Part of a small language model's weights.
Training: a variant of Muon for these matrices, 249M tokens, 3801 steps.
Each number is 500 + 40 x the weight over its row's rms, rounded and kept within 0 to 999. Layers, rows and columns count from 0. Numbers have three digits each. The size before them is the row's rms in percent of the matrix's.

# o: layer 6 attention output (transposed), 128x160, rms 0.0952, rows 117-127, columns 80-159
# v: layer 6 attention value, 128x160, rms 0.154, rows 118-127, columns 80-159
# up: layer 6 MLP up, 640x160, rms 0.156, rows 0-70, columns 80-159
# down: layer 6 MLP down (transposed), 640x160, rms 0.0788, rows 0-70, columns 80-159
o117 103:509551481480535428498541470550504451419444509487532471479461516530459547521503535507522476477532498539452473514541434483534505476548561425427512479466447450501441478474486604463485504507577494455573568515557452591527475528556497500503519542
v118 094:524567454531441560536464444517463451514533500473499490513504454496490505486504573441451470463490491418476485486562435522475502526512458606476519489503473547524575508456513533475514534549541486514554517468476489496503500469510453453445431506
o118 095:424477468495441484492473381525488507480525581474550502465483485547523563485529414440595457516554475447453498493507487460548453464524539536574552455498461471479510534500472459502456548527470487545513516540561518459532518476491521556586554525
v119 091:539480472527490499436474571492527486502450427451506571421435486486526527539461482473578476533500485388456518414450520561526454458458494518480490571520515582512523548541497573447466472496550581442445502548433510474483493536503518482548452511
o119 092:421489454513467503493543508477541452487509509473552489551469568506555553558502528552528524485429506485545562533470477458526484536449531483511516453485503459476545488533521507512447578527478490539473564436421498480564489500430477503512497521
v120 108:549445464540496447520504561528463484542473489478541559553488489554479525522512571496524540462591554536482454511499446539519493462433453513436514544532501493452458466506517497535509505525517441526499457516468495436491492560522548539485448400
o120 109:489468532450464501528483471537549556453451514491508469492496455480546467508430508489491526580522458571510553494463566543455431538466495505520437473492491573524445517458496548455494509454594473516546525554446548430543583517467540485498473521
v121 097:491558485397519545546538521514510534525502494491483493531472477470569478439544460483449491501488450395535470519517509464495480523450483462536521526525516504450537492494422508480470505490554513408525497474548506493517502455543547544490550520
o121 096:444453490500514492512468508501519523512565543456450489548505515504572453462505549458490546516504520555447515443522543456525552429477480564500509460514500516469457549567510459521524466519424547509498566466493449488547466501514495510518445501
v122 091:543511514529524433462506509543519562592519463513481463515472510474476518506510443551514517525536574561485517499429519461446382509449463553414445478553483585503520488491399483542569520501490469566457452545488481443502492486549533483512502571
o122 091:520530446452484495453461518480538579483475452518514490449498589486498513564465523490524504440515469585516529454526475471438482528474556494490505465467491526532459485432449457593524528535556514484538478487477531431441553477486524538490544477
v123 090:488598453465537474438502527545459509492509481499499491470478460484469466480499536488501535449494511502436519487579444523515454457507480554474519489553538405383563498473459523496512523452465514508491482495561420515538508521526552476445507442
o123 089:499512502468510427553562453579542530485467545471536466456521437546526576488476465458546404523501428631521539493526601488496465430489543534482532465517473536491508509477532493501489439487551492498457520470498469510473528511425462500484516539
v124 111:544540551526514453452528463465550481523537481450370510487446547511505540450492447500531552483528509551558471523528502493558523511493481524505482476502509454540471528491508512506570560503547387502425535562532485531470496531534558490520458515
o124 111:468466493520471525469489497509499534476479489499601524493481538549491475541473466507486487531467478510457508478494475563507558513461482481505533533517478493501517448461504545455605439494470558544432506442476437540463422467475512390446492497
v125 099:585474517541485445509562529455577429504478455487435453464522514462520523548513549532467543531515536508441416443464525404522540506492494487532492493563381460524537501526477485519579513455520485563511543501531567535517540483558516465515441484
o125 103:445587518452464519548519502481477514506548491509504434497496470566501557527489435556503519502487508539483475472444467576507555526461487545531493496595553553454535500471480500480536529530447487546545510516449445534539479484490516439527489521
v126 096:529393436494523487487508554475570539500490554494506463475487499482523549508524459509435497542493499555509409535523499494477583572515503455459499527550489500501503494475524554516512471501517456515537539485582539474529427453508557435546557411
o126 097:422487487493462442488575539491429487521459508466518455550517564494471494498519472494535493479421482469491500473497434501519546494506451512482569465451569510530427540436521380570498498464565497501511481481534516445499561525568538439518374531
v127 089:511453460570488516431507456498466485465480442452514458515422507550504477472490504513504538456542474487512529513463566549519467581477542506500551440493531493524552531472506521542544391554503570450464524432499467463537514473577519506503529601
o127 094:527496474474436503536513444491572494520420518498515435497490522442552413506538562486500496487530569437508487495444443586531543477495529502590538564500529480429480546543543465466440485535591505555507546478491484509487485456495451526476531553
up0 099:540452490510530545443496463559427534490487514492469515496488488490537538520516445537485568489500513518503390534487514508488468415448480525533540480503492532515434475494593457494457512545506518480441420481450494459423558519447502558474417465
down0 097:558546487526446456521477577482447486548522450526528470522485477478595484523488527560488452476554513462519476496505517445424441535493439569563540484580543519484518521547496466503519538491492472514481450547485477561429487502537543514496526490
up1 083:502539536510464603535512542473512531547450456515515535548567477467496536470540480548551537528519491500502478565483479474547448469582447534489492502430527479591453487424522481533385552477541517521550524496519471550524531516541468423499376498
down1 094:482605485532448460455532569508481413512460452546494550569464406489459489457525512476541483531446483584502552584487515588527525485529448567460484506556466526489442503520488494555438481499529477561584548452495505554528547560498534477452484503
up2 113:598435454567507463507515538556488444522479514535524476535525478463526545534498569536454502533423460541526532502552521558508477479569505473459526541498512473565543557418475490509466559517430549483507595484607399510531482450503488486501485530
down2 114:481522523508457540510526599478487460513515534463534503506461557492485494541442538502486508481467529507545485527432503535553564595432571526457472484410429518481480449440466568422526498471554462493538460535520499492483524407507515482577526433
up3 105:552575524520410555459466523430515461523530529493524490502487515516532486547513554448446547534520491487573526463506484467520575472521556553502446528516437518483489457570540535392510519485489412474485531518525526498518499525483550551483483421
down3 102:529480498537463471544541518493445542436529446484484502473549517486473481469477549486473506449408527478474459526517593479513495554490503462465474474509546487471494506505573502571513469463524523471440531400537504534470429515557458503555485492
up4 095:516436500388470550609518483529539505486492535506489492477524496490513487503451476458393495470484508474553486548461549415472492482505507520518516437555412611494464502497470530482484565483510490488523505509499476527508505556590450496525514430
down4 094:415552491491486500424542484495456433519468475464505458523506495503512503470511476507515502519474553513540445520560552575528469517536485497420499609482552420474514484482486417462548501422431491475474488562481472472548507502525575534463464524
up5 095:511561466477464467468539563515467431450512563449578507492530547488512609424438491491418516552508507555547477489471525545464536544469515464494509516466519510523475507451522432472463514527484441496487566494474451511541504526529473556518479530
down5 098:449560441444442454523513475474488500462507481518517489569551450524505453546503497497555557557446494447468494477522528475442459432521520562579472414582456491459474533464552484434477501451492512582470513491477525487483538550540500495565433446
up6 105:435479478500571471427519468461469470528496530460426521409478439525519505558497458479482571505539518513573505449594463452504474432473568483499498484497505518516453543499451469478471558459512507546481532504592468574484589533547469518476519468
down6 106:529515455411502473525445625480479476558496551493494509496509535470454475416502519507503536466445563437520530505472521503471531547466443472530489496506460468502505505516507536492572499439451515447487449535458446420575543474502555494528509576
up7 085:452485444512547492457504538453486524524512508514501495456537537501495591537504481528497513546538498458511517488461486601497485528507519391460429554547493537484497457531552535538533546526477515480533514461513533498506512500530541500465531523
down7 092:489456471533534493530504482567516509469501537459473537495554495517511568478557442492455447539481426566476572481474491533543499485534517502492445479453546465418555505428585523491534492474487449564471505491529447444391448569478544479515493573
up8 095:488478477460462462482536544462464509485599553466491510556480530535482446501461444476466565482489513454445419475437492509453486534457484549498545524518467470525510545440522516492546517538397409498532514528549476525504464548535431461521551503
down8 097:514455487488490515463526549459497509542478520492467531537420447535525473460469437578449511489517569487463483534505457535465453477534514477509468505468503481489542507477442521560618518515485501578494457539460569556504445496536565494461510493
up9 094:507565487553599518555481474455500471473422571528499465492531478485467486475496451581552480455457516452516468496592429455468508476512538413548495469517481498560482440473485553495491530502526497506510445488548437453453490430512443444537488585
down9 084:519451496543472493511413551498496525459477590539484503508526487588514574559563551538487491433501494473510515524473505483485495502467478492416521462505433552473529589560471402539472488465495462457506481485505486472491440482564551476562508438
up10 097:546573496492470491529504480462499499474482506524526549538447509461507452504509475500469443562504483498555466463420496443516466485508500501505539536556508532539468534427476587472555532417491507504449597433454423422499486456518556498499509457
down10 092:467574502524502493525495344472541521529497467467468465435561520488530489495584428477547515514492527480470452503499474523512478485544482547508505518446534450526558505479499518458493452485501531497521451521500557509509474535491574478429519564
up11 108:491477394465447512473530519479533597516538529450439567560507556510486496466514526523513568561507403551488454487474439454500510446522530476411481574564484527457516448513523536492509487516459471473503453519568543546512510517409514558455456491
down11 111:549519509611489450584458538503529568510509457482528476402426514561525461525450449527517491472526568466473494493532440509571499577478521482528466448487554504560479487472503485436519551526507497498526461510427434496495499410562565465467536545
up12 095:447493535565449501539527434551520499535561492474519473524534460425499484572599498524603462471496458474508479489536520566510521388452518519442495472443506525570491527509483498497442558457499543450516468568525476494554502485471432449456507511
down12 095:449516478512592536476606562568528465453554439508462484452508547470434468429511487494517483513549498431578470488485445542525517519507446512492574482553456479509472486472443489551490499512450469499560544534443446454475483435489572509457436457
up13 107:502466494531476521533454428431510439567475582509503521507525492517498452607548464539496488501566510448451524537555520546510505428484555526459466446555546562495536503468491497544458466496465487474494426516522506507483522447427452511467584436
down13 104:501488502580531533456506561435518462489573516484537504443489500443481527514514476501503499587542498489478523456420555465526518532479485482545478537456500517568497471498472470453470488550485446531461499555492489468512458514543509550449433534
up14 101:508456488515451486494570439567493490473455470507463494423494498471531518413498519503526461424466485545478575469499521516519504449506526493527480453567396518491510468489429495409530483484459537487515545476474502501500524490568514512448511500
down14 097:541535484510433543509487514498463485443537503526550529488497512570510567506505512524541516538538453547452520481448472464512560474485463495531484485516497532511395527531422488548533533498482427497547363510500466466511479494553589458496542485
up15 095:488463523535532535554444514485470462638504500543563488477498498441489501576490530438485494437556486486491541459529512548500545488532448604518410539451582450520450528495482493501511497464509545559503525414533564517501534506555464481469488488
down15 095:492529511395488495495553571554591487479580538520498568554524472520464503445483500571515467490530473520560489517474547501516478589531513506453553582488530489474511510523551479447514563461512547531500449443466508459471542434508447494510594524
up16 107:514515532491550568506463592446509450518491462513533503513471473521524578544531505562553490410537525466443512518509518458534526513462492521506513482482503502569560554494474508540558429444560456466433538521445489566467490536563489498459484517
down16 104:501498516440480462499509562496524508468504560531474440493503489489507573513509520509452474494541484493537497483518565438563499541594496506541514514588409553557498417455491544477513462545528468453517519474504548509554511564470538527452460484
up17 097:590477513540510532562450487488404552481482414485500506531494555443593478489458539508528521470538520496469504507491432434469533523450453411522529500525481501432457493588455518468501546438524493469452467470498519479500560539470451500499574462
down17 102:472486526471525524492522480528440460496529469516504488525425499523481442470537482491533512477473485534549461528437522621593465483499581577506502460444444467490497455460546429445569450471503512478506431521500445477550510512538530480449433470
up18 114:496499528456507519453575483554458532540461509534516455475461500479546508516529488568493548549513489513489534572536497465495486529451570474487482500417413464540474519526483407491494546448542527471510596511527469539449583506517499555594454473
down18 104:444476431561514423490532510526390561476487473450493441494491509518439487509493487411455460505455516497511544532507550558500448514518538478484487441463577479510455523504563522513489426555523513563553552509583474415532454555541535502559491459
up19 110:569413488394488466564541571496507487586541530497512515500528480459503543514540494532507508540511526500502446506490485486500507449544559505494542500503548503560414499588503448534443479462503518454484491457606529390542506482461510541470436539
down19 101:522381517475533491498445548474633541466558487517484471483555507493485401541526539524504460502491489540503573425536459488463471488561500514509556523481449474538551441455559506517470513527489501557454478467475521502448469499563525564459495417
up20 100:563460503536503550572547512444467431508425420449482493507487489489475470443446449533490533423532524500545507422482492527510465545545487499496503496508444510460403484445463480476459533456506525490529420503607474491519510462459478504475510507
down20 093:509563506441517493467449465533494532537453497483472540489509450574496494502526501448482467458502441448517485517494430511522536445585451437425541482473541559554428452529455496533481489547480474503560503471454492514444525538500508443479491552
up21 095:513487511503579541529479514486508467543552443513467398492535429466486433506535505569524440434540529514487479450513521456519509434568604573541469451519468501513479512462469472484545529527457446484508489509452448496563501470512511529495570606
down21 088:449569544549411550482446510504478469517526500508518549544520589495491469444508543465460491446532527499536523483500499516520489484536529526488530475446455513468513513535462471493509501489501475440556502436512476491568520449584491437573531522
up22 093:510473554538549581590502491474490493585563526534543530483467557519535518477453577539511521523512494469519490482497512398417478464548444498501516528481537577508513554540565503498519446484538560510504495497539572454524390543452490517517533506
down22 094:476480443494514476548532455488515510523491485423522496509478532556476518457519579447535516536481415526448436489548453473512475491515556468453462417471503561496513442515469464524462538515599488465471529471509483518494450432497518466438534498
up23 102:436531486536503527540480502496420469493567583485461527469496561534517548490508495475488453477485450527507492480540485497555415478501535548495515475494465449466444581498539536543459496569516449565428531444455500511462525493519499545508507467
down23 100:527492506490498507414496547545403622520532493475553522450514425443520533499582506466515491452511514499553541459537446596412541565485570509485495510513447571511437498446567461475502420494560506449497541459457446415478515502453428526484577475
up24 101:516527539473479544403439507524548476468500469543481478540483496486432408501508461415517474419484514487480474432453481480511493556459544492503454555455467554523526591496506559539481498459489475480441570501541487589538464501544480549447493513
down24 097:583471489546485533516505442528509467500536511506489562510543533466525461499524528545578493522498476461537459488565529528512447482557452555501512530484428588501448498457490473554511512479549519500516485468467526555516454521523469492441477513
up25 095:495560545537476473560523476530457511515518482449495553532448482509460444490548494449461578487513420488517537506468563471440526493551470502520484546511479549530491552500423515480536468526534524445475559423580507487504485526464487484487494510
down25 096:486555515456497525539450487519439517475513465541542493534541455489518512445492517555539534563516417492450460499517457502428479548593480517519458443540454448459515423498492533469533508526467505521535434574472513504449465474447461474532491531
up26 109:462526477483538576533503460523505475515476482476471548452506554448504500479513446438543493493580454553528425383427470557474506435494468547457451505476434488572495466485478481527548472493489391470478554408520522533524443587548487492430528460
down26 109:521577492554527516453536422478531477522513496543575466482512486454507530493506505467493482508534584539469457562522535482485440495515491546495485478524496512594572464538463541500402519488486531435477508474488467459600510473479495458481553440
up27 101:551519569458513479544491489472478516566478507536451485438478513478531496466470494484446533583453468425530509421468494568514515401523526574436489495515566489559514504405435511483535515475483455444534497541483504537515513525495553573548521507
down27 104:550544505515549504444595464541560502485436472473446561504498476570470513549436488517482542491445415523463466510464502468457456553475556500454466472535483554545504549429521529481471508472458546416503520456471477536457490491470525485514453518
up28 106:531551489521477481498485456427505500492504481533498542462540477591544535543464506528476590463490421425540485492482471462500500504475525512543535545525497545578451454408545475478441481465464553502477483534497554486516545526547500483509528475
down28 104:493532511545465486482568529536553515507504428484537546496465585504567497479392532534538465510481562484482524539476523426548494483503506532428461508510410509472404550540499509494483439530528494476498494537526472506502522523570470543471513544
up29 101:502556514533463542496537438526466485512480493497506577446484532558554471470521503533460525549616504477473438546548492466503584420493486429464403468436535476481451489492531419577526444495540472445521512466490471492411542606509498507481452481
down29 104:499443540515491499449521422539472534583484497501493523519418527512480505510548458498556494487473536404520480585481578599484468471484500514516459513574483449533565464502512491469573464555515398561464493604439505457536425490508483481550472466
up30 097:497435438430468530515463522488519517510506518542529478494540485426526519516474452468502485471487517515473517496499481505524536451506545559512557535525545531475519574425425410497512535510548491505497411469524486453527570451466511534528490473
down30 092:449501524539499473467510397531502531566498552475500593444484500508552524477470484545445443494505417481416507464470517525492470389439529516471449466495465484513546462526491569509495450458530530503512433517522448541480421552508544432465516465
up31 108:451490530517455452492431468501544473512508473540440545547437584607546516509491504412427532542549442491540467487539503510501473490528516476462523470477508526530490543461519497530510501518507527483547580467531510489520516483437535447481451461
down31 116:523575467450494473517541547505507526531441504481505570532399467502469488559533519465519459472504565458516448589502499470499495497487371506465547449492500477455524526502487522449525480510536511548450516468430541482530525481499509441531498513
up32 110:510492499510480465509489541483458519553452477530513559540480528504469489462519480452505415522449493524518568490514403488482474503433557506531507497605471486532557461510507476505450505473465544517446532459542461489504528570465479513558541563
down32 110:464569524542591541466555517417524547502395443521547500484504492571484494559555545466411489448504481508525516554466435487504489584478533535435501410507512457517460456508495495483467497527564535466491493538509517575471462485540532526478502512
up33 092:524452414476461500535459478546551526505527472488582443469484543488520489399496506482532512533528522487525518466426523501457510528439465546477550543473403478489497476495556543484437537554471489475497505492459450501548425507504533460452470539
down33 100:445519454451468516458494465546506558540447549429495482485432431469489523480453504492459471524468474512576481584428516490571439482521497495475541496477448556544523477491490574556588506540498460575443429478474546527470441554542522485448500540
up34 103:565470531458511550502509477481495501508491390492471499550484546468522558507549519471494526552503541496500496470458409445530435490499489467553499522496504546474530545501452410499529428479473492507526467491495518557522543422537494492432534517
down34 102:540488499509485453477495533444499532420487524524496490417511489550543483575531498502472508541517488491548435494468543530499572522488548459572504456549465502514495554530508441570523528481522455443503496456494521516501424425487455484505547492
up35 102:557493497528445482511554467485528508521447560462548505480542460511524514460477519563537527485476477524503513467579514511495481420510513453475512515485490462467512425480475487509480508514470451486503460548547536537513568591539514553521570564
down35 100:513563483459548510481452528478493441476544470552608463414469463454532484506515533490525451473488461464485522537458502444433548502541456438554508459475467498549494454569415524463449499565544456497519529488464482491441559509494514506533478529
up36 089:409510472579481495531500578480520515531500480518496530516537496574528569539500508537495515452437449477455555506512487516437508529553506515489487415444424446435562564494452478434489540480512476539432487556479459508489585511460511582538523562
down36 088:450575561509503446499539577464455453509449443471562583454498453494467515519532452383525554558569521519446500513569519564560511434446509447478489566497526520494427506483411500527421551513511583527498521471493495498507499548459530437528469444
up37 089:511557434547480525435495477455516498559535497476488476498561466524539491444487504525497433526533470488502573400411531516517580476486487518524533488573485501613463411514538505510508456461491481459491518574468585524582494516456442483559521471
down37 082:541560481500513467521521498600483470531507529442484513533465509519469582541520523478499477504530538530470581464459432489513483521445485524493490441510442496454461481485483454494556405491512456520488567562527480559495512490492539534564459462
up38 090:534473514440489535472481425444478551500472434457498571422544457456521539465513514482501533507435563525492459462416438507484500515414459462480537515515509567501482561460521501479499531418485528514474441452501479516525552429499516476439527569
down38 085:528533455526536491460528503504534572496482518533537471477454507503537529532598526531507533489534476463477544561567574503446487545632516465492517452502532428391469522502485529516473555483481535466547455476510504510572547544503465536492518505
up39 095:499478498452555576489478442482499578548475546528548509514549541478472552560469513481462459442497496468496491495560543560543485457493558487467565471559499512495405525564414476521527555443545512499522500553448489403495489498529472595486472619
down39 096:524489542508495513520433478498459519506449571506486463487461480457528530491501476486424502549497535465559474457534460443522539558457498537471496479473544491565479500514462480582412508484503471489488501434457538441454422523511498513499559575
up40 103:523480497510488439435566475457494520473476451524477452479539581545445503526529489549550537495498593506518421533499515428565471492546516489468546442470422562444476450523448583474471567467460526504508477452456500483526484554551447460476448486
down40 103:430499426441476458480546449525527477508549417422616449463476497510494505517522548489544482582456508495492532568466506557471480481481519596518547489556489488556562483502525442456431475494582504528537536514519402536548448482501432460510489507
up41 088:527491496432502557535544565556501509482468493535502532600560492490511457478525531528486523500478555476555504468510496496438478503466516461464479502558509446532526536507545466531510538457503536519530509503479546467534516542433486490439556456
down41 099:456527527474527511473542552517487484480512431455519488523529544503492420510485460555525582497449519493500526462512494529469531503519479423558481502519506446544579523446477461508535530434546436518465510488491430539484492535450472461470530523
up42 110:562420444547359425526554520494499487507490501564564481489517566518530467537476511432473547545478458507516495494488458402503527413485473520468502500498482499506514456516504502498473456515579415428439586423448549471521537538524545486531531512
down42 100:511524457412509580480496532482525564445460506485451574497540520475466561501504496504536555526546523535500560470517586480561455522523461430521508465502469540508533485541489576513446480488585511512476464462528493480496435487452446560542527528
up43 091:509511501506501530522430447488506522552537494455485483422426493583492507556486485466513515513539519526555505556501544507488461493494494439468466499468533462442476503447485613526516493506475527499475477492520566479490521581495458518533536520
down43 090:462485518491520493515528430450473553506445544530499493517460519566523480553520530502516483498622510477527435477522519477495534584494483507570403433439508438464481401487484492530449548472516555581468511491511449538527489548471553473478464459
up44 097:554579466525459523511508475531484479487476506515471421488483465506507423470516501492454494501532543474508457583514453525574565502511567506519452477496463525560510482595473458529477537563485449473453600481481493486424457483576524430534463486
down44 092:441449468431504530492500535524505539518525531500475500432572507522440398424494452540476555474534440461537475442506460536483503486495483484425542517586506473445494467524459489462574475477526479529559508440509452488512538521499518564538502540
up45 103:501514531581474448512495458480513498545516504487500463462527535560547549464465526519567516423438537531481531531558509494554483435445475483536548545536485463529479480440543476507503530488486522454570520444489454513513444501403456461510485510
down45 098:457514522482481502549548528476476454470516585494500499525427570401527527556559507522555500580550502496473542470466413463467513523473441520524502449595506527491454551453530502452468506518499489401490468423478445478471462447524527446474499485
up46 103:497441432539519511477498543480557465499419500452457458496461516439497467527498489508586524470495470461425539420452533476461515500535453525494465548478481540481524441514491563458473578506508526525559439498512516550481519515567535542499573487
down46 102:524501543478580443500540578506480516543528429449474513496547492555498514477432536504512498571507468483541404470460538456556481521541518475491494496487548475525469513465519514480554480529425457490505452496432588467576445456588582522479476518
up47 095:502518504487519491456474458541501485466595442474450527502510519538543517547486547514442437491519495451523483629537505466476485515513514387539514438498466584499420517478459471499476478529570483463491554503548575538475511559482519560537536534
down47 095:549495496476479472461480479531521515487515563545561433571581503424496465524513541425477493489500445472463518470516427521499540498501477561472481538478499463441496510477447423538520573579477494442526410485494520524566463496482442460485558525
up48 098:466535532468468407441433531477449431511395546478466485522516496530520491511436442547488527429526449469556486457479471545510430554521551551517521483506534525530512486502510491503495543519512560502471517522454490495452531523484504538553500493
down48 097:503537475499433593536485514519527503541484539517548553485497466434531457497502494563536459482474499430592535480540517437533530521466449446537529501492441461469496462506507567404443505482507456461471491476409569475537552511518523503520486455
up49 100:506438523495469585496540536473506493525525476490496551431410469467544460555535465521474488501509509508443503546448527415431476467514451471484546471551490443519544438512498487534507503452509458502478527505553465479498479505483470520458615463
down49 102:599518476505496528448524509502503501514506517600598558551510516485494430513454461480560494501532485421537494445498578500578519545509445451443522492520475522494478498490386545559458547493526539494523480440497527464557550596563495479559536522
up50 125:458522577553573491496497568423480517533512459523398519583573489490560514470511429462514568493495495524559519525532522516559506534519561548499443439476436522424524476553452541487455471536545430379480480442428519487511543455455445489521505497
down50 112:513488533502498447495499420445510510472476586500579472482524440524495501513559492544519524496553517518566514517490440535473457523433482500544444562580406454519460494512481440478429513461532474432580499535423500483455500532516536515529511505
up51 104:527516504483486507470524531536476510487495546612492520499492622453494548536431458487520578521478515512529440536521495500540521515486513499479469534554504584491460506509461445563529429537572510459430486493471503481496463573474526602569448456
down51 100:453546499423427544490571503521498532533542456530458510529525537499556495522521440498553581450576513502481518488539550491500493530495512516484468587404501496478520478512513497442531480520501498500448470527516546486527472533494490455584508488
up52 102:468522529477474503445483613469539498493405505447497537422437487534546435503493491541566461535537429460484520529505412495455471535494511410538466565536504512473473525461488584536468487502434440479411500489514461496522402511494497498495466523
down52 100:485526504435487509547526492571564515426499533500484521548506476478451426511473470540602436456427533476530513472460467565491456558596539455489508536482470431417499462453533496494430550480564456533377466454521501486513527448510580506535529534
up53 106:447459511506476467553418485445492619521545484512442565472466549442523490480546547463487469487470453504451489485518447430526464457618470468583497517515453513457486441516594490498481488535491478552509494493456483494528488488475498501492541532
down53 098:488496536502506540491595577512539459489464476549566489529536557519431481444575467527476530545599555529512433463466425488486439463567523462530513500456505559574426493449477465480480496501463454608488492529500489559450423545467517512479417491
up54 089:483489545533483498514553545493543571517456527519519515450536494508450464482533528539464517416467516464427419479545435577574494472526397514546512489524511457525459442496481427448446544424426521468458481546533537466502530475492518473442525529
down54 099:466508503502487538579477422503508511461533474539560514489523505484445512518536461474520499526553445558477553469434513481503469526547536441465502445605528481471500485504521480544428554455504486486547557477454506488492483523481520511463467537
up55 096:522546461489535542452470492398503477479465485490445583462547575545513402461540560495522532504436479464547435498525497500506480526494498502527483498511495527435459514539475489432473525491492513585543496499460588454537528454478548472473504413
down55 100:511524436565441543468537542519506494554551470486436460503466416490566512483497442447539514457517466561510524440520523530467485450523534531517560528494524553522476492492475584496500482536484496454512547492474487507499525435542545503516500559
up56 100:440479464517544530489464502555533517504486471571522547478495470481554529549537524502449528426524543537505522498465446467482555509489520406421541490491544463512511466499474381430442489572545458419487506579498511528496440549439469558461502441
down56 106:492477455593529598457504530467519509482490543478465472501444485530411457523521437591578576515530508442524526539529512491549579518499477554466516472441504503476528515548486487540490443451471544501457477531495451473515497494526510539501495496
up57 113:493521419442528499534482509577436503507436528447441515490478454508506502443653527466516568497493481480466402498497534559483510497487514520533500496475492493452469561548517522492457497441437507491518508450534559493507517504482454508490429512
down57 117:504521464455516569491491521480498511494428519477562468447545514508494474505490507512554473496469461419504519529497580563482496520437492507537511408562520462496495589517548468509452590476442481506526571512585516495417539469489524516546572434
up58 094:478486389509498542510468512514566486500529457600554529507425567480501521468475503534441542426513498460505488491467544562610511444523469526512418500527482476483501528545547551470432517493501486499435509484569482398493548490506506477509444502
down58 098:435484532481512504499483487450522514540569468473550501474440498531457516490562568523494452504521460475415540587433503499554462529574473493536461493522517573417538492500491502449486536565506477545465480572495523530515456479525485520562564546
up59 100:466519549531519511567522548561606498487539479593541479509542531503507576509470455462497529469486525526503490414542507493526532455457506465507551466495500436492502482454467519452533545465545486424463443495440442430451512530552495473509509509
down59 105:581482497519475381417522567437443582459537490479495474504496571503577442457518577495511426478471511452503535562498505538536518528442530495519498448526457511458486466551527615548485502482472479517489536529463509538464477527483449545519503484
up60 088:536439541533490585484477529522580511487477510528539497519498504513511496452556502583502530518516512542549504490454439528528423443412472551460550507489517462464526480526532467412481483448433525444502495440500535507495508515530519502535404498
down60 096:512440419502492439518497477501524556510395453504543513487543518516484464558504491561469487478481466506571627536460481501481516526580446524544534464459502457469497455473519529483457569491526543551504542477462453488445539414442484552464480540
up61 112:580521511462450475504529534526480495563423548512525476555549509426465502509459418523489456499542478495514412468515563527505483559471482455520516399488502463527498468541540513468597511535454532548527443553509495466520517528524455490575524458
down61 103:513485519467549528464516452502555523463438504561449538486456460452419505525446533438561431536464527504514518462475496553522467506552527508508580449521528555534522499496524600495493406436529542497508527539572529509394505484452507525498428499
up62 105:438509522568521559438467491508417491449540513472523502452587559534472535492509512542523552416515531497546457554539526519435497414466540550510464494535408503491496507483511516461437497462492502519409455526531469449511487457514435557486488554
down62 099:466464543452502511440484511498523559571531536498471546514552521528451519473448465458502485520502515518494469505464496477503478592582442399498507511459510491511548526490446590545490490483478520580514497497493442464488458507547539535507580494
up63 089:541477463527518520526510485521493518545491518530497522470545540501516471476463513507531420528519536455420532503476503518508471522471481595435490533455492509479560529466463507515514526440513530491438525535596488468480499506501512511547536528
down63 098:514525460524520481520479475502510496470492528514463475515596546463524555470506459437521443436463544540528544535538495586444489548532470512496468531502479538497455531468569469459510572505523542486514513498505454530466454470468515424482554533
up64 091:579458525511567532510489545453511465510508505449499528546498433518457451466476514503550503508503495446521457502508497499519482449468460460431485497512455625436506506534517482456511486443537469482477524524488584514515442515452549495422411539
down64 097:546478536490543494574494539484456536487530457498471545566442519462467497484564527520405565382502514541476523473511510521535490544494508489463479477499530495566530522474472492532518497570516498513484550510528479443518499444536466579475509459
up65 094:534503529531497433500522484482521486474468480492459521412573494488483479505438467516426443519504506488540465590511525549538455514511560532444513467500466543585437474506531552505435477459495397475517491458482540522520452447551439441558533458
down65 094:388496515542506561503507490511545504541454505513546486509542513558450545468571548525496426439506460544546521468533567489474513514495456523504467491462418492535588525508496458450562587475452492499600475482548503434474558542449430449516514487
up66 100:511509399540466508511474480524550507511452539509517478536481476429465566502491462543454496497412468514479421424484501462467555514512497495478459529432535536460462494408505546465485480421559500451457533449506469534591538447433529487559482533
down66 104:507451511458528531485523500481547511576476514463494541437471488463435435491567524474434443492488486495489475442476434480533444471496503478482451424489497431495462566560471466560453559447549547529498517490478455518488549482529456496458532499
up67 105:486489466525474518498513569466469461531493498507509557532538527530555556442520477461577522491503491480525427555565477518494511511515548406449566444497532466483416439454460581485530503474533488453485487568467507531438473457456539451497505521
down67 102:553459557546532487564576471557502517461597426477522449476537563526487438515498530485505474455513487530498530430486488542506465559425466469490522470544538462584467514481496466555490469454548463432537500501504505517444473491512494486490490473
up68 103:500538474520426398541499463539473449465468492506522500439526576524479521419484515482414543474496511535557510478538454494531494483537546489473447533488485528507502525487486482446554453508449528430554534451481472537472525495471516571522436540
down68 100:482439547521490479452518508544432459493477512454557479551553551479504491476480504449482509515496504478460590486467455557513558566487533538465516540558416491482512570529463505525478517485494491561525531454579505503438518501408526575513467536
up69 091:517468523483518486501457570570397497492533525526520506551484509534500475485492529538530470505502513440450480451499498584522502462525525494516528556543468455466494479529489420512533514490530455440522493529568604493518564514559493515508498479
down69 092:541519502494507551518512520473494554531488462482464529521435557518499421524515472451482518542570514499516453467446557391502558535536538484504438509462482516470480564519504499537510515482478458435470481501594538486511480461455439445538546523
up70 098:499461539446513473539486509535484532562566556508402513559543487587579472494576495536406519486424461495505507532565478473469455543472419521509541491507547467468524512472555518475488430494410549490452541428521515531533526539467460442479435542
down70 096:440553550503460549487504499512484480542432481476515473439600551506438525516523506442476516443496517502547444592552480465495563453551496511450591493541478526497550471512444524474496446419517543437438536531512506529472464552491568466507483500